Part of a small language model's weights: rotary positions.
Each number is 128 + 24 x the weight over its row's rms, rounded and kept within 0 to 255. Layers, rows and columns count from 0. Numbers have three digits each. The size before them is the row's rms in percent of the matrix's.

# q: layer 4 attention query, 256x256, rms 0.221, rows 0-99, columns 0-63
# k: layer 4 attention key, 256x256, rms 0.215, rows 0-99, columns 0-63
q0 105:098177101107153122114141149135117149100106113099157124146132175115094125157130108163128050126122098151120146093108123109166121101130154121115134171109140128100123151165138155108155099087145121
k0 090:125128119126145132106092106128140127139136127146115141101097119123124119116160125100095095123123085156135141129086173125153105133085095112146186169141151110059137150116148136140116145133138139
q1 089:137141133097130096076095128119147142130137101117196105125140137120128087162115172112134061146104129146136104163156129146126116159148123134143108159096145121128123135118096127121095115148128117
k1 089:142143122143121104159150154154097106106096109138078119143149128146117141157122130108179129112128141151118103085146117118139166137124128158110109166108103114141147117141171139168135155150130128
q2 095:105135125104097144112095121098134110096144115139126175131136160170092104157129125091090112119105150146094150139133152098137140069113138123159142125097129091124133133127148159151131097168174099
k2 088:127115143155163136121111088105129106101118113115168149130134130086168107139152130145136134125124125137093136125127150112152111117116145095157160131154155103134121187155138102095091155140147093
q3 095:134119134112105092123147125144124177101143108163160118130138164086149127130130189114173127116115113120150126127152131120133170173092071121136104167140159112153110101125109099160156146160168077
k3 095:140130132139161103162130116090136135108130138127183148134134124125126129118103163126136150131134154128133124116096155124126168119121135111125114114124188114110141169168147107109062159114153146
q4 082:141134166131096105140128141122124110188147125133107125108108121109138158119127166175151147141125135100124148089113110149083147144143121145149120097115092150125171071088092165139100123169093157
k4 088:120130078104153108104120123166122116127154136147122126123133140113136122144092162142127136120146149131127101138105125148140138154116176137137134101121141153124111168141077115108165128125157112
q5 096:136141108134123183116174104123149124166126110125055120096124153140123136092158104124087151126159166124117130146146158134141116133116146121125142132137116131141163146132138153120118086084120187
k5 104:142103130126122114141117110131125116154154103168124141128124159106117131126124125089089085152119136126146141139158122121139107119118044108114112123088136123093106101031122145149144144092101087
q6 089:116131133115101131154130105136098134119122133157160140169145121099131106144146107137148137142150114115104136144120102141118152106128147133127135107133108134130135112215172105129169147149096129
k6 095:124143184127131080151149122139137123124079085129122095121103128116135118134141081107118105121109108154135104152129154150164105161078161121094098158141141107117108149110130103134141118158136088
q7 090:145136130068098096101122125123129160087153126099136165145151125151107096162145151130105117087131111171103147131137091108081136143148154113105110133126157109142082156132142155145114157175150094
k7 089:122131164126128073163161151109121132157070136148125142147137130144109128099148133128159133166123146110147133093154091120084139114128071166115043129089123144141128149106142139118120115123086151
q8 093:141136161171119163110128104136117122141118131117081156120138128151121135126121127130094130098146156124111130124126134147132100116123181121087139104106150155129176140123120115125129090128124127
k8 096:101132130145110126174121166154115105134138107135105130139115141117140119145136135108157104186117162098145088127163070174076131096131127190126096129110090166127137102117108149130141140141134120
q9 091:128161128090130161128115136115131104101125139120153172124118067121082100113116152187119113133117109127096099158139130128100130159131124089143130146130098141162129118140149127137131118116142149
k9 090:133121141125075116114111162144135125107075087114131129132140150118143121139139133077093141139123132171135134109146127136125111097131137137107119100146156119123070177092121166143117098162168089
q10 092:181085088152145121122153084159105137194130148130131124110074129142141166094130164144117142102172129085123135143122112146114131147155098072114131086109158113152149165131118127126131119148106103
k10 094:144158081137103138122107132133145109092130133104112092064136107114130153113087101164129125150127102149088169123080123099148111124103125132147168108143141146127131122151128117113134117071125122
q11 091:147138108126063129166106089121101128098110134077154139136129132129155149139158132179120146119133124093120118111128107139170105143161106152141081100115116143145109124136079127141094130132070127
k11 091:118114142130138123099140120144115116103111109156131120097103121164132112161120139098126118174076078147091128127137077132146102128097113115115112152154203082121126113130130105136156123144159135
q12 094:161178127120170123137119104102133116090176110136151116136134116131135156144079134116137160115150135154145142117164140160148133181141121102086140053088111166110170164146092115136128142134127136
k12 091:154119146135125170110129125160143150160091148138135123081117136140144140136123139135135095114167161162147134116103146115135148154134125120127142127156174107102115152116110111135147185166171117
q13 082:111122106159131102125141126116171140173126140118145140122087181099121131109138143159164137122102114080099183097129091157135132119113098102154139100119115175132115085124089143116088123148105163
k13 099:149128121114142139105162144157151101175157120150108109157103105143118117120151116128110122142169124101155108186117130123136140129156079071096141095122100127082152154044112106131109132115104133
q14 098:098123154081175103114108136146121126136153118120138080119152103115116119164090115136158108073113180194114156137133134120139138148131143104081155133131149149096077173157129124114151124128140147
k14 101:136105077104141093084132098100123108109132154135076139130093124118160165112107147131138157102092174123133096093130164127125120170157142102136143157118128161150118111138109143133145134105128143
q15 101:115103145146094126119103117160128133145100141122124155091097142180166148117126125133125117088115127072124155073104083070147119104100126125167118061083166141097111145103097148134125143150106138
k15 097:132144137103138135119107133133124083158166139153150148145092089128112134140093127119126119132149152135115123129139132106133147154138137154128159135118139141110170160148079105144149158137147170
q16 095:126123114129143099144131105126113158140136103065084141091132177156135124119133161115170154162129090088157157135123114143100109116146085148153123108155136127142092094174083122147129116148064108
k16 095:131160118129148148113163133120125173138117143136088152096135152126088172095143113117132116125134147138124156097113108120145154099146105130151126166149125124158103088149176142126155138097106168
q17 103:131160074210136109121155096107148150138117169113124072176119199114138117114176146121179160122135113096147114141119138121114111152078089158133158141169126120145146084118154128106096139126160086
k17 098:145090142139133148128137157099176175162126140138117101125102167155121126078147104133137114124118122108125162159142091149119125145126121112108129114134110139167094133133162131144123135127125085
q18 101:128177134139088099119147103149128154103139094105133151144129109120079136133117118108141170163106103130119112156127082120108145135121145144093140138109116096111155161171100117123103127134132153
k18 097:104145153090142165145136145143114125145169120151091147148105120143129164099130109130131123136114118130142133150096085141102123179081127086131135173112124165121107119137129129126113085112135139
q19 101:182104119133190025150173142092139136119125139100075105152114152098140099148128108132132154082115134139191160122129151127118125135095113140149148149121136110146087094110139124164143128133124106
k19 095:110131116117064175125153138150112129162143149140115129110113102130126203126122131140107116073137171157131132142118171168081148168124149144131126098123129139134164098144086121146147170136169130
q20 101:123124104111111138113128115142112131133134086154103129152133121050118106132158159128128131133141087097116108165154174138142149135175101137124112181130110167162154142122133147135098078133121144
k20 101:123127100135128112113087094110100129104169105097123121150114091121129130194110154129132164122134123119125148173111117112122095159116190076114152112135152141083153131158144165071132116123138117
q21 086:131153138136135099139131134167111111103179147125128097120141086175133147165098143106139170101182113167172140102131117096117097183118128101110089104095133095135117169126131142137147115118090114
k21 088:141121105140105089137118095108137117127122175126154113132081130142131113141139124116137161102115141140132104075127159104136123169141163150168185144126150155137171128120096129121126170104172131
q22 095:129128171137104121158087174146090104166126161170109099124136114104117155134143133139143145172092120129124116109123134145144121158099131137127130104095141126125144127081122094098151137131106129
k22 104:131137151119135126117142094092154105116135112151128073125112153114109101123141152126163124153118120104205128090117118126120133132139128183069121164119118172122132109133150086137157117157162109
q23 103:097108118142172109115174169124133150091082119150140142113119162124139112137151121126105142067132106160151106112142158133127136146147113118135119144137149106108053111132177137175116127146129116
k23 099:096121155177125093134191153101120183084139133125154109079115143091125110124137123106161102124177109110136137078158141190130112098153160118150149138108141096127127117196139083162149147150161135
q24 103:162108110149162117152172127130144145143090154136138147124112158125123150106140125180097113137159110124117137158128152149134102089094151141169121150123120145121149103110154150124129106126138148
k24 105:107125098168127112115114108119110127149142125093139161095115134082165108121150125155114107151139091113141136134119105099110142174083143110122123132098124128069171142124152134137074141168149099
q25 108:163135116134116133140144120160096094124102130148167166153135102089144115129141127139146156138108107126120124104151153101129103111140139139101116161140101110131124145087151185099130103128103087
k25 097:125116090099126073134152144152184148143123159102083157107125117135134143143112143144117118091116117116190140131129132139142114115168122136197113107087118158106130112141121110146113118119105176
q26 092:113099069154116127119169123125159095125100110132109142167107126096159116091145121120153142093121154115175159133140152154130167105127070130147151124094119155119094100125097148097121113141147132
k26 095:089154133143129136139124139107109131132068126150128100124126184131138147111144120136109099102117068083120100087101128088059124085123142113108135132117123142137126079111144088150152127098126132
q27 121:142110148116147123127118110130152105073093116152100138149124123124106102141097138151137125131140133127129140134147136103124101075094116162143153097105142063126094174114121158117118149134129121
k27 098:100109132168124165141161116136129143100145178106149142117118129145147121139113132114103103132151128121145130173119112149090091110112135103084123160156147154163108109100108103116137138172135115
q28 111:109121131121110149157139104121142149134149106132134132206137122087109141074119114129163139132108137158163136110124095109123140163114125140141126155121116153110104134161167071098120142138111088
k28 095:124139106132129141159108132146144121130167119129143136146098117126159119104147149189081137158106125135161100138126128139121104148111116161153107125118102126121133146123124171118127099141125131
q29 094:137171131142083168152167108129149113133143132110184103131074199120151166155136140119132134147145150110124108098094105121153171144131108142148126154095152128138134092146106079128074138139100129
k29 108:148148105154129088142107113079168109161114146092131151102096171136147163081161127169131119165170110114131119152157106131155133128135144118159123123127156141155131121134160105134104063138093163
q30 104:129101087104122139185144148156129136131122143160105131129055107126105125125103171142121139076153135149125092143143159126097116092134120112123122125098153130130144161126097151144115100094164108
k30 097:109174134128128173079122148141119158146095131140137108108135143179102132127091132126153118135132133141111135135152190161152107191158078121123132135149148094131149109167140147129146127142127133
q31 097:124133136116144113160117141096114161120175166114133130158164139145126118070131124122129088117148121133119129140137158127138141126157181128141106133138111149178145118158107107133114118148185123
k31 108:122148079137128108129147139148115105140145116161129169137118105134100179131169119125103126128137147155133120182165120104145156177142108136181109178126103134127129081136084123144140084144125154
q32 094:146151108121142118105099122156072107134163158117110099154121072146093109150090165116153165136166105072137136130123144115127130167169142120122121096134113129177146126130099145114133130120095122
k32 095:103126161080157112124120128102122145152131112116113157121174126132114192124101124161142124084123125112109104122158117136127098121137121115170130143118113115148136143186140112086158152106118101
q33 100:133124130117110191129160100178150138090132112143100143125113137105119137153129088161130135134099143119179129156122136112124126145128132139095121118105153067142107147137133101106129148169100155
k33 100:118094121114107115168082114141106149095192123094117149149109096136134126090176126170073153137092125116097162127111157128141156127127104084143129142111150109150115098129131141149129157146130140
q34 098:152138122118139158166160114096154121092138084118159107138146105123127134147144059116112107157154067138149131153107120072131135091101122098163135135124112141133133173109144089126155119102131122
k34 106:133120131120119133176164090171146149110151098065155122161139109081148094121121129139101125140125099094159110154154090134142100131131102130117093085137098144135089122158138118139127140121130122
q35 095:116102128133148137086091116158132093119117126139124147129139097166164100163116149119181098121116124148125125156115107113093103086122130099132142165137162114110107127126060144124129141163119109
k35 096:162128110108136118126129157132142135143148127110154118122144079166120095110107097120121140127133170125132081130162110118119092116134138067109091138146151138141139120116103105108142134136096146
q36 107:154118105141117133159112137117118141133146159157113144168155132140111155131106190123100135118149126153104163141114116141115111125151141111146170159117124142148124115112114151137140122090131131
k36 102:121151133176126142134136147117121081136127161127122143115140138115128123142095130140146168123101138131138099101108174114156147115109105128086155104124107106121130120114132085115152145117113139
q37 101:118128126097147146134143140097101123172120130125114139103089126121105151143119162148127095085117183165129150118115129153091124135122131036132122150110165126138101155108113105183119136121159174
k37 102:104103108136108122160107126112176125083153128107151146081105087068173115139137130139124142151148126135123147146134089129141098152131129114119110128159128135144129154106121106115115109098081131
q38 102:098130168132084158124115125082148097127125138106149086126111106133136169109128152112148134103126144085138103099170138132151080163082137111103152104166132171115104106120138147145134163153150130
k38 101:149111127133094170140136086124094092116134118147169140137147096096122125133097114113121107163070139135091132132122147150160116164117137142143181177142119119148116156107115158136121103130141088
q39 107:146136136097158117122142138137178111114144094147110095135151134106097133146128110111133149107122156145161157145098191148138134124136138160149119138106061134132148104111089109092128136121081111
k39 101:133128162107161155120133150152150135117122121138131150103162105143143095123090101093143148137102115136103111082107153102170148154151102132105133141140178153126113120134125140153148116139134131
q40 099:125119154118117152146150151128109079120143119110185125143129141120116103117156101116109134146129157153185140118115148155101118124140050115126146111103131085116138150092183113119146111121123133
k40 102:136092143101132126090141134083120129131145094172107139091118160116130103157114133151162117113093126096129119098171089150129133140098143129111146158108139141079125119145117132129180119099145112
q41 099:119159175171133085122162137124149103146123159074119133141093150140137105134126133134106162150154179135136128112122124107128169146116122108116135109106123109125143155131130112105163122089152119
k41 101:147108110116120155095098128092121135127154134143115131098115101099183124131068150146128110134106141145121167123086163109166120111119101149146125133136141153137119166129095141141152139156143147
q42 134:138136147155164099092123138159074085149159160123124149135113113143163112114128130121102157163126116083105119084113127100084165140155143114107130136096155120143152138124138101125133156074150141
k42 106:108086122090132120138125127121075147151114120180101116113161117150114114118084116110133153149127124126095150158131137149166103144160142130103098108140151127117195121105118152139142165137085143
q43 101:080112138156092118117157149139112147100127136107142127115148124095140130139155152092110127153141156092087078124121148132122143103158161157116115113120166101100113117146100131181145115110176125
k43 098:128139074138070178161098128139101122171132100133124094101123057112131122120143155120146144133124114107118163099124158130140129097097130129125156139135156091170134093113149125136126118148159138
q44 107:121131142162117129148121137116137084124116130140118125142127110147146128152143157095165120125109143127104134141145131130134148117129104116129116129072140121148138114098105124157109132085100143
k44 110:148116129129141138175119112115151161101136129150107160154127057114112157138143146145137134128131104106119108138194158109115143131130145140118138134143114084112141096131117154127150167103120170
q45 105:117134166170114156107146123129133153109118106125116111104125124127183127143146158148137119128123112113138155126146123093112109100101101054142096131124123124118149124129095121155117166115117099
k45 101:139074139136120128063120155135119111130112099102115171134115103185144115126114154089097127112133113117141127157148143140112111105172140141122095127146150116106095131082126116106110119138178078
q46 097:137132121147148154096148088043113122089136109178125097106170154116150114164124107114170123168091144107086098132120153157101106122102145111103136143109105126128137132129098147141135107136099134
k46 097:140156114091144129094109128124113113150171133095146111161111138107105102158153126115121121127165087109146102138167175128086134117139147188087153121153157144147090068140166125104124111091168124
q47 099:142171155086114131162096126091136142126112149117082120134135100170129107154137114133135113100142113142141139098147157169100139110139151114099108164092102115102131108127105145172191148140112068
k47 098:130137137129099112175106129127169192156138083102119131174164156148126157137128161080071142099146117154136130164149175127147131120122126109147125132070129104124122187167125151121134098136155143
q48 101:113120107122126093125129134181140126115086097119159132115085126123162149105146143097135146092116140118118170089133113125129108134119201109172132103132164117163188127133151128125187106111125121
k48 089:151080112190158125140153111165122114159157171140119137128093118122184115125157191114131101137104116163099145077096139146135182166118141135136096138123142106157093101102148112119148108146125124
q49 112:119167118132138120129111055086128135109117110125121162108101131144139115135142142105138115121142100113110112079110148143097121131119095119077104122145137147109092116121092093130114151125088134
k49 116:114139131154111136194105131098195109122146107106122091122118118100173118144131102133127128134123121115143076130090122123109099164177116071164137129127139135105117128119178130139117088110120112
q50 104:149120097122127064062134129148132117108118107118167098129117186109183198147099155139114171130126115100149119122176102092150118133101163107132158109138112082118134119129137171145115111120111135
k50 102:103148142110101158091155100111117112140106130100123113077121157121118152139110162101164102113097143135113149096104155119143135176104124097112139121123106118145160144129175143152128156125147161
q51 112:134142113112086141132158080083140144130117073119111129175132124117178099112101113140117149112133110126133119140134142116175130147157135124189126145145152127097142117157130139105064108085097125
k51 114:122115124116179121133186109151128167163110135128092163146139155147139134121163094146122129131120108120106128129149140122115182128159178118153157114126107127126065134126150147135127148073143155
q52 099:098133112146174103098089098152131114160138177153133157087137106130142143112178133103075100135143111122148110108142086203120088125167172162124120168155109147124133135096085135102133143112149170
k52 105:129119163104124161112152125110095129168162143158155116140100119166116106156124127135116163157140141093097137146135101122135119099103124129172148097163145143158148156145143091095154127132143105
q53 094:153129166160142136111162152094081134116096109148127110141126132124110123163086149161094093115131128123125123106146162102106119130102172092122161143116096108154134147131125128146139165100114151
k53 102:105121133100145133129094134177086099097135163118148083158168122112143086122131130105141128142133131154140131100155092133086156103146150115142112137152122110155112125113103127133142090155117109
q54 105:137099146147135119123114148121135147130098116152103149130126111137114117129159213140157116104080097128114185127170122147164125186135119142135132158148092114185176144132148105118132096127118111
k54 099:141099138140101201110079169151088103125115164131106102110126158119142069114103150135125132143123119128163124133132146119152122192120168127172109130076113107140119116085127119155113130128165115
q55 111:156125145112124112137130121093103136160060102121075128156138143137147097132120149167136089115116143101121104138074100129140119139098109068082147119115128123144137114162141131119139143142136112
k55 111:090089148120113149117121106160149110085141122139142132111140132170121081108105107151138114146111145139133173112128128090111127136134107169152158136136143112118167120110127127112093113124116133
q56 104:094122100109121160135086107123155155106103130170158141121127103136177115134101129147138099099096111135076100123106110110169142143150132081143160131117160108131172163072142154084109136141159135
k56 102:109139141109089146151131147097166134105119170101090197130126165115174106175140175113099099099164110144164121113101122075123115169118153106098144091123155151133090117098111102101154111142131123
q57 095:145131150125131107148140149078120137143105099125127160131146112144155115149095129145106128160131092128128140176136146096120130149104087121097141112105152089140117120159116099118161149091090152
k57 096:129134144115140121146089090166153146118195155123144126092147119103104136159146143094115146118118180109158094122143124127102126118133140139130146114109121131149161137138106171105107112140111108
q58 105:134104158150130156132072073115070125082157164095109119086146089191099115120121107123100127122063145096084104118090102104167126153093120138128130121135154098086117099160102146144119101142120111
k58 099:146164167127078125116163115128161116111128149166107132133094094100119149169166120128158175090107153122158125127103145150125122130128104088151157121121139149120129167082139124085119094144104080
q59 100:139157126137151093123111103176124146121129133068140100121135134103129128188145142113120141156128124087111121108141090146136113131139155119115089123101101098117138170116116156132095127156148122
k59 097:122114094146126160178118139163147127129080116140088130126126113149112143140164147147121119102141118103140128129127098118123137132119124146129145107119150146101111106115138171099103147137186138
q60 103:104117113136162129172132113086096156150121146109130101153141106081105154148149123108121080118099098176154086127158173091096133131092084124114112189147116115090128130133156119120117161134106131
k60 102:144141125121153172117164173144156164107145131107094128167090108145108131138097112164137158067085146096116149120153146138113131135162170136076150170119122104088125134113115111104123140158148077
q61 097:126104169166091135159136124151109153107166161122118132104141124090101126141122153159126120130126106107101125116110116134119111132141139161117125157125070149103120063109149161063078140109156145
k61 094:163160159150123115108105102125112167127131152162080145128149141171130158134105106098118084160115117126106145112123165120119104069140108159105161170139096122122146167141115096140151102085150165
q62 119:131124145152172086126108143142092145139168127124106156105121106104121143174153171126162151121099099105120127083129141137087161130124125126129178149138124115137153120106161145168112114110121098
k62 111:162027171122111103135122142145115108174107152135136156103114125122127154149131158112122158160115151120082150141161147114118109136150154154123131097134153130126086142118137114145107108182101169
q63 102:143174146125134123155100104134158141155112108102146194139081157146151107150124133151117141082079121137118142125163138098171134128127124136122142155124113117131150079138172142130088142156116145
k63 098:092155150094122072148141143091152139081136103151103117130110104109152148160099145127109098114112113126102130134144155121118075175093124132101080125111114095101120134152146107108111136155137129
q64 097:148134113122109117106131138108128173118119103115127119085140125178149186140130126107099112092109125107122140093074123123141128129119098135122104083103083145124093151112110134173134114096091137
k64 097:138117179138139107142128094146107107146111103125101132124163153120128141126154091110123064120133077137147155110122106138123108155128109068131123139140150109131137080179131134125114111137144104
q65 100:084142118148137156140121110082090053131113136129109139123084133109132169145155132123158113120126154095142134120157134144133147058125164152118142132124128136116080109110179130137144124130162126
k65 101:140140124116145147135129127115126086084122126130147173131140049145168145152095150128129156157125126106118121112141132126090114126132124133156128097135151132121107101088105153127103126096147141
q66 105:132152125121146135117165157118124174151120155089088135122176147122127120118110126134092135119141161114109147098104128107123176137155168158132108129078142133134142138169097061149104145083117165
k66 094:107140139183133104139131162126117175152132138136137117090157102110116089137140150147164125163121112131160125143120063124113141125108128113157117153119161144140121151124162130109088094098173129
q67 103:128135098154117099145131101135107137111092164130159141122102141106105100094176136116129109146092123161099114126173081095147119084115096122149119136101127080158107153120160139102142171153110128
k67 100:160111168135147165124146140093110130123121151170128151106142118133134126142142173136118133134092122113134101144120118122154092124097154107126098128157127108145126157096135105103151115142114120
q68 095:137134132159127096111134116129148160124143131161132088140104165118131167064109117173145102143147126135132163114154112149091140154133114099098145110122122117120114058136117103123073128125130119
k68 101:151154139136113150128148088114127152077135133131140146128145109126181148132127112176108136123168132174134106130109180179148112098092139150125085084127158159142145124134131098126104162111107143
q69 102:176108126148099169101092141095152090139102153135178085137105105134104090126159171158149127101141105102161128153099117108131166094156152153168150105163144128122123126122118097124129112131146115
k69 106:094099101150137099139085121151137135130112122059156131126101167144127126148105148179063095179127140086160160108107120132138122112131117115159134097156127110171087123144164107139134122096102166
q70 101:144115156174136108143123123117117188137142178148155108110122144078141117147157145148120141153160101130156114095134121077138093147145104137115144115102141154105100150138185155131124142132111105
k70 099:132138126093126126131153115151093102100103109087143098130126095113107150085125166104122148129125119111105193115135143153100139149122097119093152133158112117128137161150133150125082121144113142
q71 101:154138150144130124163124149098155140143165129135085112147164135158199110146137083087140145123144121079137136118126114142133089099149161120112127087141109119158119098113107151125139138132182114
k71 097:140154127140141153154109159151095099112150114127114152153169081127123138107145115120190127130117095107138161111116122134130158109142138130164117145106178111173121123149107116137075146137150135
q72 095:164127160113095169134096185134139079113162101103132150118149136130121146120153117151128141100114117091114125156160131088102065175113160086127093108124072130171139133128138130085142159155134122
k72 095:160112119116117117133113128124141118113135125093114139124120139120160119097131109133122120132147144176124129104105094098140122072183095172141124116067097091151111140124111138162155157132176157
q73 102:121130145149127134133150124142156086130098098138126103166120112096120136122141112142104109149136145134115100132118176143100117119107148136128158132159123135134142128129107163144157139087156113
k73 114:121099117102135146104140164129161140116104155127190136111122116136115148135113170132143095136155102186146166130121129100145135095158137114140115119086120113135089124136122119134087136114123172
q74 100:095108112120150111088106148108155134117135094126131132170109106156127113119120115139152160101118153142110122136090106119140161130093138118131119169121114156142125143115125164132116074125123123
k74 104:130086080180183129155120097120098172110121186116126080150133109114155080125135196128145105133139103169129127124111121134173117097121109106128150136165164131101140122094107153127128127144151092
q75 094:137116106115178151102093134152144104100140134128094109124141113153123165073118140154126114105123152119156139099127091130124106104137149097121175092120129129093131142145099148167100178140109113
k75 095:111146144078159084103160105126088086112124111115102135138132159117140123106129118167134118114115117117126142138161070147135123081159117152154131141074109136146142137089157130110153141143153109
q76 104:126147104146143164114110130157053086178100134127120106100141142143150144168170125118144139140111149113089129160082093166078116133154149105116119125146122106136142131113162157101127123162165138
k76 101:145108151139151138108102105111138086126156127083113124137120159122139131124134128152136147117131125108137143108133119121142139176134166133122093163097159132132133150105138153100088093128131151
q77 109:166104146104139116175114161115124119111109119158123113085143153119134074138122125139140136116124122131134130144135080151125093146181115119111098177106142192130102121113104146077149094134143148
k77 106:153121139122119120140155100104143123119066148132071115144154129167125129174131144159150145141140141143122146103112135099140072078067164150163110164135146132124176118138105153148147136137120103
q78 114:154114141167138104094107145152123113188168149077140130138166095132147136120111154115105140068123097109110141137139131113119136181123124144132119080137141119106113129133114149099124140126090146
k78 105:114165127127166136113117132156150151120097141143134131148181127125163139175072159111085131099107123118116097124160159115124120141144190079154133127121169119120155154155125161125138155148126126
q79 109:118149098125124108146164158133047157103105153131137087133106103117122109136137172164112099140149082173118135113126123129164109081112150124119086120149149139117101148149141130108123104144156065
k79 109:130119167114092172135151119145137141097117144106106114094091096133155169154141115123137150128112125140103157131140151157168121148120117132139138122141139143131141118104148125145114125121155120
q80 098:103149163115159102112108128157095077149119162130124126131177158115146128102112085102151113109176124114145177170134113198126126084183127106124135117132135150109091104161164113113145141164138104
k80 099:093165122139117107106091091065112096175174111075151157169144140152142125142153134152120149145117119131132150098086073149153126135110097106098125152138161111100132133123136103126145137111104155
q81 093:106173090124103108095164125081128118125109096166130140134137115140118074156153088170172143144136084165158137139125095153125127116104190144098080147135101086149094151126152135159084162123090152
k81 098:121111147139126108130186124112142104122117123100105101132150119169145144114155143101139121147118180082128128156147154130103128189168132161165100080146147121092143114116117161170143170157146128
q82 104:089165162126081107154086146151152113127121115132125110071142178153145084077118136145118146081150160125114149091111133126097156125134134112074145140101121150095115151115152127117102086133162120
k82 102:092124115144120100130120119142155144148150117092124128150172154082138120135175108167145148165172111116093164082143115097139102122128134142139108087127133103060155089152092109137115107153156098
q83 099:147118116114103155135139112123138124112139137165093105119138136107118127121162131101156124123118152105136152127165135136105093133139108090154096112138117154143149172158077143098150136133100128
k83 105:178143129150144140134128109125080194147080128157125107128106123124135115133171104122107161134098124089131144180094171151154104146133104161105117129090126109092108121140111133132133134113132124
q84 096:094112084146131124143110109122192135132173172122147099118116119137148139096095147137146156165142105150110126107132141129121154133137120100180114152121151156133129116109162148133122159108127154
k84 098:138134104118118133162164119115107106121142074094092136118122131090155157167122096094144090123131101144145134150151137078132101099128120090133164131162112147136133189134129107106156140083126171
q85 106:147111131112102157135123126144134148125145087115144139132138110130127130141096105097141122133142162119122147123134147159087135079138115142108155119138126120144141130156196126156128137153144171
k85 097:110162088133112170100144127126121134106135171142121135128108130108119104089127165082113064119153110123138112098168106135077137118142140140131161132159120088123153117150165066093124088107083120
q86 095:097146124129148179113151128100108146112147106127113101176106109140126155127122120115137114130121113107149104145142146106135153103089110172104132124154092080187095121124153115121129151118160119
k86 099:097170132154136192130169130102142138112138138104126101136117111135119095121085130137134125105144143131119147189117133139133134145138119163087140096117138143165135094087107116093090142081136162
q87 102:120153101165156097153172088078142128162089143129142125157103109097143128126082108129131131137126171146118137110129138132095065096155134111139121110132142151164112127131135141141099133107118154
k87 096:139157081146118105098195172109120190134131116105167146147064119085145126145156169109166120153131153121133111129136173142108128102130153103136122120104111100110144136144122128113139114103131138
q88 104:104105123135112113122123135120114133123151131089114152174122162134099157137113132162109171129158117097111092107133131153120115103097128081149060157131127123155125112149132161107118087115125111
k88 103:163131119143127155150152123101164104136109128132126133161181182163137099130126108135120120156162142150185123157093166136171112114160155145131128174113131123130157134168137145112147117121130143
q89 098:125114146121146161107094129138155130156102149106077105117124122086141119099121148154122119163147125147115086129152106135147167098118163150157057100118109131164151116135112137112123141143151137
k89 094:135158141125133180132115147165157101151129126136151126136149112089146109180122127160090116143171110162126170146083067092139129160119132127126117140139068124142153159107147142124101170108071185
q90 102:112134122134108126137153117150091128096107129136099147131120105123146112153123106153112157185117116127156137151132191145156117094116118119110183127118138135113151145092114129147149118128091091
k90 107:110156118118099127117155108103127102155167114121124129113124104132110150133163157095105151128155097128106116190162115163108121131126159096118127109131085160094125147138110159187109166139132107
q91 103:124122127129103136120122105144147159104135132135151118111156180143135120124146120128112149157133141157137158157081087131127131111120104123097144122115139101134119137139101125131094121117138128
k91 101:137139127146126126098151152113130122130114119121111124136146118136175121093140115072154121117142129140107151090151110091087132095074117119138158160120149137117143142143161130095133158158168112
q92 130:158141113110142058102070171167133123144153138117154162139125152163128141124127110117131112157198150118080138104126146143116112108119089082110120124125120149144127152141098123135106149135102138
k92 101:130114138151103142121097107144138117116132124176115129077143137096151121169106135108148151133109122130112122148126113127115157130116141138147113074111140142090165153087151124145153072105120115
q93 108:123142135150097158097136147124145126152130135124104165143143106167159103117117144156141115132159157100143138135158168144150112166138126163155123110135147121166134135136128137110101088114128161
k93 106:123084135123152093108167093153127184120138131103143112126090105135110096100109114153177094146121156197114113107128122137100097173138161118132149139106145105149131086130147126087089145100165082
q94 095:104142124130123135141120120158144089130101140107134098083139128113139152110105146121145120099126109088131122179115117093145131176075155150109141113137162139136131084163139118107122120153173140
k94 099:130135109135096118123112140151151119179105112150147126119121111102122114157156163168112119213122095085103136089110109133105079164149091126118092117102081161141189133101083121130130186171096127
q95 103:116133156090136159169117135117126138170088170149150128180145107114105174150115065124088114131131128104100100141109142150136161071156118110135121126105132108135134079085112190118151177098162121
k95 099:120114144097157113141137119114154173108128139108091129135117141139129084123132100161144143094121144124128116168097115151100084114147117145135071114172105170097111095134112117106081171092144125
q96 099:123162139132089130147150129172104139100101118149113123168102075100102130098156083114137137135118087098127092141106081142122111148092153130121153114107109140144131147115120094157137120191137077
k96 105:145123100113118139162116137135051092084101154147132125144085142129122126108108111152139121099138151129159096100145143118134097132141075117169149140184128088122105078122143154099171163139118152
q97 108:140138146081146112164126114168129156159167121124129097111113106150146170163113074140170105161155145131149096127100157145140141099119120153092129106154081125107106174167104108095130118106136153
k97 100:138156079100089151134147161137106121187136087134128127143121156130123124152155128158152099159156177113142104175135125115066146114136121145141116148179154120148142152153128093159135107148108173
q98 098:143119152131132123139120090094123107082122142089132145089115073109136092118114136112115126128153155147103140135142143116154061138080109137137113110137140162136158150116126133142162126102125129
k98 100:109122123106159158082157133176143121108123100135098121134109150131128130134116095095144104175109103130149088134163131120111144135108108127126147079147117067139090156141114186166128092114122100
q99 096:109119109131145123098083103120126090117136126179090118107144122170123107136110155156098130110104142122135078155123168135091132168119136098114176148116136117119140156123111141111203143143101097
k99 103:132148101133127164098130118119181159140180145102118137105095159159114084150144123120063129119123084142092121137082148089134135118126166123153165138143130139164178123123124160107164145144164120